Each number is 500 + 50 x the weight over the matrix's rms, rounded and kept within 0 to 999. Layers, rows and columns count from 0. Numbers have three digits each.

# down: layer 3 MLP down (transposed), 2048x512, rms 0.0897, rows 1587-1639, columns 256-383
# up: layer 3 MLP up, 2048x512, rms 0.0989, rows 1588-1639, columns 256-383
down1587:482500471452547553534524442499527526527536482473492412512536453528518553526492504495702454516502516526484490475535515544534520460461477503417437508420581501423555552437520579521493597438469457550534473507432481496425483560465524560469492534534501531474544465482490534546549500469441565473483476496507514560461553560519539532496444451560471530514516478561456487501554559479562473470523
up1588:561499514554451442499486538491470354461476553573508550511470483452486500500470497526502496442553558478517432439550556442493504524536554467497431454461508505534546582605480422521490447554514488551510556478583587472469578512542455510461515521589519566507443479538483488487551446477446485428582540502470390488576519498487481473529503532467472498483401539446529551522480503499511477601489
down1588:489483448460534495444532529542587492488465599513508520505458497484449419423541529420556564434466453522423503445533481436536488544504555457520478410502472597526512571425483562496534468534504496549488429404591528518546486493495405552501496466528503540516514542460469437439508533476535492493436505556500388521447505501458585518482625381479477518473467509410495454524511552563400512619434
up1589:550585451550487463422522507555510569477408423465462593551487511504458491568583523445473459492508513472499433523425450476448535480439542473511510506444512488469530414510535446496466432517452463546456548533596436507555437377602422503469517507573559502403505501520494560531552584469459523519530490499493496486514465407537540539551520535411474500494506517520465516440434447519478563518489
down1589:462538540388498493567482492579447478507418461469511487481456496476482488457535481457597547531594477597427504441513533468601519446460529451461515530412532365427528477590544486511470500444458445563530463501564465486561454586456521486525495490515597568498522509490451516473465491528492547506516502464480443449500429461506522569544331518452540546513477495399535602516540482524400555526478
up1590:487440510517501432506508502371528573473509482416472604512444464549550503542595439480460469451455567550560522501434467438498482493481481519472582441493531516491480433501447555435541497651484453568469515422556585524481491457530500493483449531561455504505461496445573474478494489575502460535494495467440501518440577408486502525436484502514422595379504483435558518543552512499522576434462
down1590:569543515495449442567472453529546523514516519514441456550535547516414535514514497523616506467538529440462492451455474578443551520477457435502543453548502533494374458599479584425491537477518459480440434490552549584467552524506511523553481429502456668476497559477503497403499458437493440451488570613529490409343467459530466528456546447586459466505531451535510515561482479610517447529511
up1591:470424497396389448377464517504523436446585503428395491532505526520609440444606493525462429593548626610509481515555494539493537489493440490451393478500491548453505538445417516657492543546464399493478493612596457499500601409471499428516409546601474495435389504502514496586558482535478451587485383540413552422550519459482543493608495473601501470437467486445574472523519530437559498483489
down1591:552600482421377526405499529475421456529519452445468564537432568538520495450440555482578504390502574475503518478478464459547556500531461445531505466326545480472518554574504551572554491449569468562568559573501538361513442519507474502532471486439550430458478403564499538582456577502540575513483434454537487637560429540530539535509484464541445431470468571519494509552488491508491492488464
up1592:464536447504563548527469430519549459342466540379463466528533420523566489529407422526459587480481503434511245500544423446449558532471549456467484564533451445516484422451513503448417604562464528472460506508403604563495453387550547459521401520503474474593515556398444532454476607532530532447589448477549502450480443474405476477463440519408494427459463576527507501480436575470503621521515
down1592:507432479413505426514460536493397452459543506552435415460554481316474578509428478421518506452544502483565422563504469549505435495467563392457403474489565493469594669493512484423576522523508484533484487549342465497384529591405467550470492522544425493485546531414448452463494545509494455403539599457544473506469551459435536512438516493424550540431501517569435510532429526484516513529542
up1593:453526500504563406535488534464552410544458495523459532429486579563438530476469501477484505583476543520442490488620507510538549496494524431434455534455517505478458537526522498544558474590482475546459528501537477579439524448532488478513490554531512564408544574511496556580494486487553474499455502430541518488443559456458499516494543554534396530485443443497545534439538394529496508567458
down1593:579490455493416485519559556502415475492518506459522443452480542475506519483507471484703503519561492554495460451482427575520440447488550526498518523440498440450501530498540546498467452501534480597491529453545526543607363557481506485508525499473491524475582563538483551581515448530594574514514479426492529549501508509394475559549487552518533522515439501474477567484511517513468469511555
up1594:563562509475501487525461529559458565468506534565556513502503454425499516505593499498502486519474505537534554532532453560496439505530488554499510524502490491471498541557484538448531469493429435484533508566464474505478515479497517440546570432496508499581461459477482520530512539441457546537589415480571542495547521579511502563496501499424539494407462457465495443459510512461514428492503
down1594:458441515488479492441461503475518442491451481487425463481443472525608558461500502439779537540490487524517449453565495464503541547514495509483473491425468455499529512526430479506490480503482511509459526486552486537501513497511531484530522539526497516543481447561485470454486517480468542585475506440508444508470469488478459508555447385524493394505533534584489507554473531498472529488513
up1595:549523436485442513437545529466573453539439494523412483510494631478438536558541451528457543546547529538428548494535465555441550482524419471487521552504461491500484578483506496495497537472528531577495595521526506525480567489500534570497484549504451468467535483525518453544510464485540491558464553538575600496544523529507525539519507527511488395436480485418484503519420442468426566481442
down1595:422479556476467539604465465463515487532533479572492515507520502530512524518498427521831587453566501463481471493516489513527458471475489510533482583549537604430481485595492382527466534559507520551447478553407420530520504613527499504522542464552476391539455591511474464508559514519484503494509421501532509508538499543474469485545477532531450487503445510476503533474482470409548501465544
up1596:446541497573507479480472472530518538473526492510502553481492481467499483484451456482491452509520482567551485548500533502535497475543511451465498514500469500455531470544466595434506502541494541460503533432459500521488463494496514516461501509524468454496434548524576509443507433505518467492442469524524496493509484499470539514555476460461555506510470492515546497505484460543553446521513
down1596:451497441539425446500358486466538492545460482460469463503531500499537556513532519515722530501482474524518489385476543486435517486516495509521455420438542435449444516435522520496462512509463460520523440450427518508519543553453516444538484526571590540435556465455525464446568510550567575548458409485459529537560520560470475523461454580443431421486512509500480560480438533558393552548517
up1597:471553485441529453574455470519467412508561443457509486529503507527528509489515522478488464492455527456458421542485473521450511492485524522434539490538500509563436554523485445515493522474506476500558491547500582444466481518468498513454581560509396573535524454445444549478546505486440483426522543466490547482502511458440489523483516493538576499534563435494515561491429482514463533533508
down1597:398452494516455550473484500485452431512544448486482479507546439541520548605526467550662478519504499515497577391562541495450535613520514456451547559521509466454472564501457482498472497547446471526518461416474564511491500483506437548489535507510494533464506593474425546495450532506424478530516542495541385503559560548542507486464470453518527556492538520459563464527492591565522493530453
up1598:440470483556598569471496527414449493445352499506479510491392505520430465587466461467456441555421463514540444507491535403528563412522497463534471404555525485467481515519576609532470425569499500525584575510548472523489548453627478521536483444478439349486477491529499536487498526485487585610446587442465458639432530481489394528480458436504539462502427574563444387494409435617542493542450
down1598:617501529542483532546595463542477461447476551509474451620421393531470516472536522564666551487571433481589488508478557529590454502594488447438662503509516453518505474511417563408495514523396475550553493466515481416506487547573480469489474437479508566510459486481541554513504504448472545489465437509564510540508433569483464531479514496523535495464575549449421469593425430530526448557529
up1599:473476427511577488474533539498448513511512448485511529491532463551489570519429437493485488500460555488446529574565438450472511537478504433529530543461590517507487506430512520493508458507477505517578430452497547472476512509585451561498472462515435520517538506513521528522435470537396502448439515489501494476482509464443462405525544482521499469480509465550540578561425475508460486582500
down1599:524456503576456530426432570495536498477532518480418507456549530606499588600484550441675447532506455508413422421563443446425441497447543525556545498504567468523413543437446538550486485561509515483482513510485481505452544466445507516472527560486583555498511481490490491417542496525517492464485526495533482539581511570514456449488491506468527462557437446511480411509460449538495504588449
up1600:538423549574543513525490473590541470551566484368497494531518542419491479480498524513474378498578550440383436463481585568628557511473516511579461507434549439449457587484579551399477546451590622497444472427504540621381381492590398483429498426509457593468489604420513432499475488507480454397615467567601507572501538518457551412437502497618479517567526525490500455555442487493486419519488
down1600:503420644471414417547516403463496423459470570536531487556459515596607437472527526430448482414525497592462463534458563499505606478491510490563430488433556492511474489468515487458470454523418556410608556406436451478500585637402624472452470432496558483616449512465393535603538494440460491440571584526516557467470548401492490451464531480566502456604597482484577501427501513466457503527453
up1601:560409567418466459603428552509553526534654470480541436513487447428460463616440511458472416483444437391404480469474526484490420521478530613583491484485398453467577644518571452448451410477509547607452419473547433517624511500538494526498425491558498535456492483481454606499425532465498504423532533522526486568504526542463562445468488592552442463515510451469489510510507577575525503448513
down1601:525618550553406436624509596510620492503519524524590448507513551530457533541495467484647538525432605649461467438563497510439452571494595530473531457545506538536490530523505549490396490514467530495431527461498429476541460544480544539554442545449573530495415482515386498488487489497509538501525392529428586433402539538480438418494466459497498484566534497520548499490524529489528478429471
up1602:456447464496431544535465429588390506480421465416472555473540488587375573613516520477482470554446492656526485513451464473472493621450507542564551608433506499538387522444528561548510508568462562494521451475615614511453450517514470536559548515480611469556442435456498446524404510519537556511499424462536482565525447503437462527540484517484480609495529455392493617468493526581546493466476
down1602:496441510406508510538502441589525489557445473511483498471515569476419522538549501413620454540505492521451508459518421510521427615437527579534479474482454419511501543557538471533509535581540557415386375467497482468487555500536490449536525584373551430447412498469480450443539475453538413508587451413529507552490492427439579495505469483516456610541492511456456553424461435562562539549456
up1603:586392453558518455480504486615531490552571660562506573465478496531464519622509482624486533474534445427446598438521542573495555418543531513600484513438432525489420529506496501516433561450516526456505544624423614441470614552482504546643532453520572508424589437481461463594471493364332583520529546554542428528518496525512602507546456522565471536530509477408520540518433415599516401558516
down1603:497478397456569465491620532380494476437458508557480498489541508562504481455488544576635516489453389459504541553507444505498527535599465493457512387492444502480479489497485346462436509419564524547532442527467551547467496476468480498534472381530485568492447549474553468458430511501514461542534566600483466506570478363469484507478412553528493529495488542375502483524456489549574555499512
up1604:438473492539477483423500540437507451536457472489472478551548500491432477520501532541463573535440545486436441578404463481517493592447543464568555548482515588542606454443561516514478484558527474519528507498462516518440447499529516565518481467550500487470507491515447521502432475567575457509541471503570444448507481525471496529550585531415501507514480539475514497504543547415499546544493
down1604:471494459476539498599557510440508404521472538594517461575617460462422450480426571539685463540525458331489512558477414426498486511456474572446548597525627606561492468526509462470487457532476482500503516465508501500562448510556494467497475493524539472506349480486472409454414464533541443494504539554562496509521510458524499545523570457378551496516562494493473520519566530459488562463463
up1605:542508510521500343486487569527456516473474484391426498523480500514495412465564474352466430500533532476629436495537472529584468501576558449579540460413552542437503513586504448451499591503473455457483509498485487468600558488527460579504455494456492538582391531445445525502534475447563410364474561470489465433544576573591395565545538613448500508541488530449534498460486444490500546528520
down1605:450467485568332509600459459461414505428535465528517473539527508516486360439376532595665497491548477530456557464533543537564433446460445479517514545468520508450590546598513499644408552452440559384371485537549431481594478563571497406458512553585593441475463463485527504509530491492480481574493589543471603467567527505508523480488544468512437484492385524557511548398523474405434497462505
up1606:532465562523530594455499429469493514458490495461441496382544591560544540515490550536435493540535436473473373487383520509505577499558505499485565536557547522502461522469444501453506484533543494486499509464487477532507475515478512505444437526497500412505385519587511449592482520557526403502497531490458504430570463443506486533433514477416495449522450521533514538552549462471400493605514
down1606:568492473467524489539423488508456521499554539583526565421543489559498530524478427510713486498522446501480477439507494554534599487531601455399551485518435532502457538444488526512481568480465500485507582542468466501460567450453595412454463514477495545479473482540427534626480392382532459508543485500469501450552472504517455458530484507534554477434538498521450459485494497498513557543528
up1607:496463438385497477568473535518417428597520511564464471486418474472480458489469500509500491434495483539585518558481510382538481495466407578467563526502506494518534505498550472572548484519482566420437486483490537491488437517506488432464504525453444505496545529388515482514529566413488499559429496471510482460513524553475520488518535566494586491466503469506561527522447487441555577493538
down1607:495488521516543504494598557496472480592512443484510505570573525531364509498452501484672496480562457503513490526577454513560456503484443535552509559472534477467433488423595450559493592516506528521543484477559463529534384421523433517558485455580585527526598498522462589455399541508461434487492471535556640471585389574454497571416412414490497502424526541481494571590536427498472490494550
up1608:549454650449427536466634546482498467495554461409463515471480486448491463428384530562416444461510543516538491463492432514544439412549492487554448504491545447536593605466437554544489640486532628493481620571515604468554559564487426409563422604530502453513537534401600598483587527552619470500565425410499495482537389622465528494547534575551509485447435485455557609455466597413534507562446
down1608:506419461490489487499521610397452368506493468427463430498468421557438491411462573608573551471517518506428630528451549575462473451493442469497470515492557503497497460430524643499654498435536589423577575532532523499521390436448499541480444523392417499433540382547570497593576516480574447514575565449492536552518498514563503439529515430474544449514462465512477547511498486602549478544509
up1609:506504487492532496477528576520518433482603403482505497527471411513464592533470493524503539424495637555525535421574558478516436506494502548471490637539553549488565491499520432460513519477469541427541410566432523503548487474436448532488393486523529435459612501568595516452551467539522471547556485448485568488509513462436520558494496510539471606538485471482538506519525490545479473538511
down1609:515591529452442522550511470559507485427514516563574419542540422543466575466515447364683491533539462654497495365538460479565543534512442604557441478525544478475587515466457505467571441508512463418620501543437410463530465576497430439469534478523448504467487523505627409574510443535584457391533555435507512456498591503462595508498520463532503607464569495522353600553514475514555464497440
up1610:486506457516536534507475576466533518525477463490556545528489520515519453486525452503473464497456607435486508496548443523506442504533517496521541476492424471564515491485584447548553525536519550538469522480491534515497555575545540555491518554421504501507515515525478502481471497526510502584448563497430499457575458475532530493542506527472476477537410597472499478398413634482450478499477
down1610:504529438473504458553516522507523526478494412497526467461423533526422450433436529461782537619544527534429545390495480488557479472484497515474481508514544491571440504543514559525465539465511521491544518438487478596469516542499521454485572593496569492479519499523485488489398453519482589526498561534528493506484447451588490496508450372466469444537475532535457529496542517451446466502427
up1611:519448458631470446479438434494466466487508428511461518560475458493465515455461591455482501443526499482520524547435488432470551502515425492408531539418545487573477532562475474439509470499535603545443485490495545504550497413469419474495635454466503496523450496498523452495446485391508536535472431446509564446540422553490511434485485600436567495479500578583377521501564546441549439526424
down1611:513497434504495553483443509478469496495541456475560545481466514591444464469499458467755507539433422495527431434518481547570503514493489512519516529578561494547510447522507547559415471511572487505529474544500478610516493455502508474480441578531459465426487439559462503614482423487481521456522514506540430498558531524527547477477451548497431487494528539476598523539494520478522551528482
up1612:557570426558562475482446446547558460602450542429450583388490484529392487671529536591469488552532541498589460473465466478439538543394539559547504499546540527477493537506529503542477530519499495443504477542411583401373459493432391583497533461497558413455540486463472606489539471444466459445560423554521560531633471505485528614536518514410515401548625472506550522391610557459358492579539
down1612:578506572491554478486574492478458503523459536439435426480440530508411560508447541506456487540474496496509484460448522403589479429537491496500485529481576464448591525401562442395619562489484552518460361469463543452432507538403448511476511531462494435527480547456456482565455547498424542477521480493542434469516517523437495438477412358514556533481508473481470590446540453535434406531686
up1613:508498600483510483627530448396447447497434579511549577540470432474512539459403539523447511431508510452614494548423444448616495575363486584574441591576468570488495542520471606461575504467590544453497473499526412478454534551530487485481552583500409547465548487529474440472492460446466564564561451427494515435571482474547661528543562532439452392525556525521530474550480448446519498492442
down1613:466568480534549519560506526540482435493456492585529524540523503540487621374458519557515468459560501439613597407500526461525505526402454517473520531540511569555558526572452609468472553528446530478416548551482444476450386482569482545516524534546571532494425501455443455451448572466430426476543464533494492449607574513584410432480472497462470405558532570420553478596486544528486545456433
up1614:505406478466476478485521481642442622521534525452451578485489531501471450504548492517498536435488509479542516562521480491566547355582550512507503549458441460418552386555515590470432487507470506467431422582547470573490492562442544548434469628527445537573380427467420518553531555553453508494503466513545577561527426466494484444670482485445487558558502581562442539426525422510525515548479
down1614:553461399542508586503450435517456531506477552556465472460476506488561542453513595565558580509416563382437466592407491560533585452528466493533535572565656580477443502592480437475521562484538524468438451484455422494527460442446587508435458441461459457521486584434458551530520494466403519468478471513474437535561496514450630467573465489552561523502459522521477503537458498550484532547478
up1615:508517530555437546450478450472472448572494554491526503568560419492465562470440378484474486477497468500486530492456551538551549509533487425529569500473497494530433501559466510600403496590436489472439439522576479620407472459521561493405447509508582421503581624504553477559500488501463522522511506533509517569491458453515429464549393511553540521549395487431487546491382548477533534486474
down1615:487515530588404506518486456502564487419570537455416431528518471556528419548486555535589515450579502605428530465539475461493534502506398422506518444400540557517567507532467497436498467494449546464505495466446534512515572490444528468427516533367499526383446497589430528559470477449512429542541444480423538444462564530560545535489482558407419450455509538494538536420514500532513506524543
up1616:508473548492495556589468527401487486517520582447548586440550447458527577434529508477452549442583460515499479551439520505522546615494581514598445523407498414542536489511509378619467466484503502442427506403555521537529484462453441502588398495493394439419485490478380502463486649559496616513525546384432359549539452368518519440572542568588571481399388531492454424547438450513535454529564
down1616:446481491561423494494543508476381557531595607530544607541440544457500589563416510494662566500491531476453495600458567539598527505431537583512518555499488500550549498525547552479421513462496562486471459409540502417580480490455570538499500514499392482615622461503564435601493497443597529443528557496464481480391482587428483506612472360601578486575498544414613503577475484524498501524516
up1617:479514495516530492433522483526459602550468451544521603631504444475457540553426500518472478506445461482509430459589477551606554579433496483457390404469499526517579516409532349489504492505536581610477556602502451376491490438531473561486383554454451603453465534616495378563515505617612518427491440513377531395418469513451481531499415511518542504466531559469479496520462488644453506522602
down1617:373493502535536565560500427621486542572407465613518479564458555421373484332515359571450397412503473528523432382535530546537517438497469417518506376519514528586462578536470483532430425504413515484499525546507559499478422556524563474424497476521433533504523596490486490614505510480526507374449578433517546470474477550638395505538505548491486544517440538535533492498584505564391437435583
up1618:548475437522479468450445509556434520416500564402423591558449492467580471503533527497465525460493488471430491503508531478491488517474555616513579518465470518452477466548611551463596381575459542531391589458559418534474439424412540504507486543477583429541573518524528495505459642585538567608540523423463448445534506558505491559523552384545470583481446440376508545460497471501447546500434
down1618:560415459488405601479581556518470482475514467468539524591457384526491378465432557426517506516411576389497522467588405428514465485527491583608460497530513483553370587533634436631507531473463550443517439418484482494507410594511496395484506480497598526440541507446514365489538592430396495439573481559495466546497547479520568402512551527409372526471417519566565470491534445482547612563458
up1619:501594528531498481478507575541540468416541470604497527458440478461459495531518505471470486440452382445665502504410470536537510473519469512537469494510479465552513458389504497525544524476425546486573528490429565459514509514507448502512492566542481466465445507455448493505464478507472572592497521527463517561428508555477509470551531534540474543534375547541586485465567511472486520487469
down1619:505517446462460458541498488507546434439572444549478560543480531499578463499552443494804542531542487507528399471431485506516510518594461547433474415467502564405550534458536591470528502485411581522530551459402526442441531535484488464556544538542527523490441526510433538492502553447502486530472516539492488558407486535491496460529438572474488461533391493467535462468509513538564412526484
up1620:462461570550517491550490472511518468453430354529434539467479528477459461556468529445454515488587490478409529479457560553453486506466527530395449454571452545502414505529580414498563484524544538470478541515354480407550501549500503569417449426480504536551554508497514613533541564566486520556490519433471362481477526473436600573557496530514435531534495602460590560481529460396404407545494
down1620:568417530468497587410547557595603506498486459501542526581470524456502444426462513499584490540552420456378503463474449452493497494512525485481479495471576526481403516517508334520640454542528582464550448539471545491547492488495384570562580554515520550495486439528466490505510488521458370574448520449464586506520503506554457556636477447515408439532549490505564506333489518520509492517514
up1621:540492424516488515477516618594537490482581476628495508539438555497512523494466528498462400463518615519573527616580510551534451453488393481450438479462517578572627585471400570480401484555509419528532444561458551497482544390603465473517423603543499549515386491470486554455505508444614440506588453506470480523520551552482592461519425457501315401425448426414460570481385613504532524509521
down1621:492512430494598543590465563565464506481445509429561512534509571523452416491391561545897568451465479444421416427479611516485450466451441554415469487499530618377449555519479521533571495469471461514559539515485582552589478542582447486452479462513443513485448547479533504539513449458518516516575507441416574516557503428399544538503435563487512424546441479548589577559449490547422510504511
up1622:456436443533579574520467479507533514468436479518495448524543416464466542522353467405449527487508484492542472579498494544529567443550510494449468532515461434463349475531529420686511583486539497504559504435621453490427386531391509467459405517520486451449601467498514554542533493434530539512441556573512358582645461491475540486528534551511511592549494446509544532563403491437459467450528
down1622:511397474409506512472486487508625487580504561352495585445477490508458517448511479490603472530500461479570511447581473503542487458483418494409544568500485579518484511557479460593568541461463425403417531468551531429568518525475477401445462423449522517479526571495413513576549512532442436466500478540524446461506532519516475419438556465489480568545523489458513499627488457542613513617545
up1623:494436448555523523499418506613538504444566502433415525464555443465514533459545453557466531483482440462592561497454549503471472414551488470414580441548474367522511495499504514491487435605561498502471468505457469470465504507440397479559492482538500453510612476487505599500434508501456498547472541523425555515459517445550536473509419511402452554456510430452355559524501478595536451627502
down1623:549448533511572504507469411486411494527515534498507535547506544443590496451479601452727533519565451553488502519522489569404512423489495528472523471496558510492414536534484571440508532465463538562600500510472488502494463450526476480552576575525524480465533457531415553490532514425485454586529511457425420561504424542576516477463453525523432544565471515563461487591532466508458550489500
up1624:508453460520516450481482640576481517473553553375498610516423543457522562528503611524471479526392573505535613434558474496581538493475464518553527426527475566432542516576435558492485483448490529440461414536499500513549536456519425625398456506429480476546481430493433509509504499540526585442480442505489462606492574542592563609435549587499491496441480483557495449485471574577448569459573
down1624:491378408423496598530528489618506476539505500531526457645556544599535511494487535547415505579486520536614514494430518383498500442507448495410478463441551464495540491457493517460484493438578648589372517488505554599587476541502588529509641424503444489561430560556420488504408512411468511428462461559498485531511546493505429468389522473552551513408469484532537515494565528563530499625632
up1625:587549426536612621514509351450459516418448398501579516650494510500566452533458499578481538406491544460536459459583586462549462475551434493487471451411451458473463460526527432620484474526491495631482453583463476563486443504453535468527412525525463447491560500446544545390392530520544614477524443475456558514454490466494462536557553464544542499544416482583504464379487506361535544440607
down1625:502571370572489583539528453501498504511578563520498550482547472421560445559550526486633557498463432546425451499500462563468501459513498465540478511499492550522450419548588468555516523430508580535432586482548493485463522577464567383461498551480442455547498548590416495485384477437477536520568570457347490489495466432377438579507538516436519484517430480514401451432490466508495544492433
up1626:553469420514473508480522458430541434458484431439533528466502511562558470586554460559460472469535443454491528488487529491462514482475343542517514496473405522522531485457495478534529588536551505516546584470512457511454561529507472506494545470471533561437514532464457500488489582460471529538517528478438485481458409462546564461479502438505466527488432498470617430428520529527427529572504
down1626:544513471486445496468567478467476419542520493479573550418541491504438474563555510461784553412486513526500528444510503533439523500540435495469471539523490512522597517474532569462452529568534523527535380500568478501460526585573475447496565456587496518584512485477452478581522501418470485560510491476538448502429511571568550537443442391493481556555469459493641451529495520629498379591455
up1627:491457493523666558447421634456398486545486431464590479599514486540419574465519550606476555514523591490418513480574540401460518559517491493459396457525431497445581453579511645549521484478425467441516520525487428510414450536539375513558476543470491454579515472488444474460405505495550630455421467490652482471559527439503478525458505506506547485473513471486572535501486421508498520386452
down1627:519546591503522552443535522486481612521465572511510526550500522595468504447493587578515483344587511454546591528561548477391467424533475568431541354479454432551585516564647455505361582539512441513495549428550513479492543516516574551500473504467511462450601516403483495500537583623472476529487474480646486548550494499431541521382500419434612508577476389430540433454536458577556645435517
up1628:443486339465572464474548416523565511444574534460445549577533494476448480439553503511486578464581568576508443496610487501509530477401518503552507651500546425462482453498531473564467414518613520528467519563565528418404484527520574529519534511483442514558397484544472477541482565480445540541397463478561477455508364301416456536503508450530599422485512477509472574544445452453580463460540
down1628:487593481485442523584541379593545586511526549618577481484442455575533548522508452504524427410531537466580604411617479517410599679470587578372517548475471476425437578569527483633450502514411524510540507520510502514485536516488524518458477468494468563592434531508467578614406464558436497428416522460591566477505522565499457585465518360547560445534516491469516519497581494478626457410446
up1629:442454398535476482492429493522517537416318411542558433494576489547522569586615434492468441478445597415494588532562511536566432428414479496415513488521482546425542414509531518478543473635501603453496577458397477458501501435501530539512483631452408482466442578363456492468508483432462591511530557594522525565468590533523652456450555481635644570523585454485627528452525501484527536517509
down1629:404543518535496524451656633537416461456462443548461486519411445471568609551529434481526632478497583490517563503498500613470465445542569526434517505618473509553488471445536488505539441593456490509537528490540531425481493487465485538572493621432536535540499503529400447429455479530438527545441395545461428492426551603552572536560508525486568527506442580441532575443614492500502538515428
up1630:460486447500532433586595549451468471473461591430507522571422427511510463473516588458467431561520446470591425456536587456448504516408370461500548470635463494479473454582491519459601544470535532359377490542545432491453535502411523380442482555570455492398568455488497568444432529455573524578424451478602479537549504458522497566515519471490412478460613513548508421435504503542497409450562
down1630:589500465407582522439544489567381478518468563480462481489542591442493518512568443510498476463495506590396504588461496530464554526507424401515481455515556615468537530448565544532505502448383491500611453468467596468530596563513597514375556428443520462495443543442455473465470459535471561619433549500458480485518470514539587468557472438520434478441521560443472471514463591544530517583513
up1631:409569488493572578501535462491559381559448582359491465564508533540406449467436580434496477469564576497456507484568559535485463441557548532459469532480534502475501431542558443536495496492473495470524467488521490584504510542579555468501442603499397468405522438483534494423519516458466531497525619499553563556491488540389481476439459519514595405452473528539525481533633572424506474544494
down1631:476486496451593516468541351412491553519392401442457576502471549486427516545421501528703514510583525444466484404572472562549563527537519539553452521482513513495358538487571533478467625375502367474467536564437578465472451503506442481515431569575569442464536552594440502544625510527441483476446509449468557563487425486550474589514503513449518496511496428528555538500500502565617531448555
up1632:494533445492517512498431475443521417551526508502560385475540498449469393538447562377462383498473529575535504476443504467455437634472536558577429536421512490398508551520453548511457525598490489505451459415512546446432491481477473558482546507600521482478480549494508475552430468627530549546445484519466525495523465505441458474478487537453485538367429520509466475452487525503502548419423
down1632:574555493424558514508510446537509491538444487466501471497533549483429396494513518467690489463517583493480506448537419436455433449401439548561560516489499574497466532510386480587452490515463568413410453603524494600476437532520472497539605478541443527527582532437535472585488507464528436543454502529457599450526433532432442512440492484572555631560498514457485528574470462503496487414461
up1633:538470482432575413499440438569490554424483463509494544572464557520504370476566587570471573466482559535482564498556480491542515485556583440435517487430460485512478522435566527464470624508402468469486572461440531534532621424544461492542458545530488458513476437508464440546506564438438422491506519496581414436465508572440452474587518439516515605532494518389522474519454527462488551461413
down1633:525441501464468502508560552563429524525493487519493377443458530530462456495474445570634472463559541532523456463522547514521531486535549511462405478525486550503551498451526501465474492421416464465461560539488552486529442499436505547560476482538474431533558533569464537628478501494507507463457510421524534504503455527550458472579512352548460544488464532554498454413500512480593478508434
up1634:399468415423507423477457478534479497570420403488509478491531523562472563466471516306463494492455512625440421564418442535515395530510521539558438470446457537513518438423578474471506475604564477451496537412630499499534552570440492484535396491529479495459542384441506427573555469531549556477513540478393509420486485583527525506494490553494536559449484465419619460513494413560443459418525
down1634:401390478547459454550407436419469459538454418524477451643488508501468504432515536473458495578535492471455513579476492497516427478426438543475502554426534541452512504571447567496537556503564518500588497561561394475480438457489499469528492564582504456562568444482557557576599533500495537486501484471516554442557544495484468545549522533503403563573483476476476535458505509422536425491544
up1635:390457529461511484465428436487535485485574502473543549612541431533439566565536549502485490531458443476559544509412491576464492520519449528523460436564502446496416504474541465393485430441464367436539459529539606495592485484553469509571448495477542526474434640414446474509421480507433552536626502494562514500545599493528483487491465568463559496517430478618516575528612452447442516470546
down1635:381525493514474630487568495503460479450559510501561413633532455530498522578514554515580483605518462522573543510500489546488503571480460574486583420475507478514536522498585478458538462461321436430442408538434439522558438548490502496531429546521499535540482504466455497433583530425479472495542504494460470430474570508523500486508440492564415431409497493457616534464573444473450441447543
up1636:512558518474533531510519509467526455557522538506492520465500480474489447520487577485502459509443442495566507469482536544473562496491484567520555498537515449546491522512496537500524542516444509475555464461527525463490490543525428500538473571495505513508478472553507518540446559527453541450561464455557464456457497508502515435480513511443505488444494537513511567507539487461494514513498
down1636:458482509507423446436522513420551505517428516521431605477466479517584505484508482513771528477480497504406505448466503537523517491510535501502499473495474445509474599473467520542496523483513496552487476437476527450508471533465522494478492473533604497496527549464530514528462503469471552578519427476514470512477508566520454457552488524497501449431491440498538468521529540508491505578482
up1637:497462519485478438505499468503469446543486620461551557536478556533512505497476482551458525469450517533538480570582539561361451578531532520461563437524537548562479613554557518446515521459417553477522594583434427479466512546485496465559511514552519559525505613396469497444591501591535572452609490558444483425626535577535512640545598447478438455456510571528403546512415459441458496528504
down1637:538486526507444428471519437505490506481608490491615482470473526514492499447473510550572463568531465568524461521526475500488509651511511551506424429477492490533502453523531414526502482484562577493453537558435527515500418556493599518612522430475583491464419529471474536525486478488558396488536513562387489519508511560582465515464599553629508521453516505459570473524468588488428541385385
up1638:571511500472507436453484499528428526510393550440470540410465492451535456538417575480485469465504552512454588531515455435535514426491515552495569570545537451529538488487490499504450506495539397405475475460480490465487527524533453570546474551509501328453430416579497519510463497509531517425497560594563548496576444483474549480369467469586503469496449459596516464463469521392552453510613
down1638:507406450506515464495435491498499487540403498433497465492465469524577481513493545527855599461442491500460524520481541514531514537468501599480528528464445595437514493481553523553546491459457442400554482433433457523494436539474559470481505550534490508504512480494540463495557508485520524521517483472523599585487479506549509440507462485568472462534528424541576473519528511440497517506474
up1639:490492460539506429439550500478572532545473463464680549464486533475560572455545477502476431539449527456553707553593429474493579377440528487480493518632526480582453446513514541419496424577364465570603472511515488515405556516541451515482461540482452563483549444421477388542548552448511492499446471551540436485516467435365537476544430551677532558475604491515490465462509507547468451445427
down1639:518437405487441467448494536515468486469550524527531479526554487437586527458593518565649574576573458504538512490472475510511384492505423478575530564548563511529390509534492440453513514542381498521595528521512484526410456469442426470487476473521513435517502594496470448485392585562490418521622526439519539565652508442500490545529392468652439509499499482513536490539508531538528512451438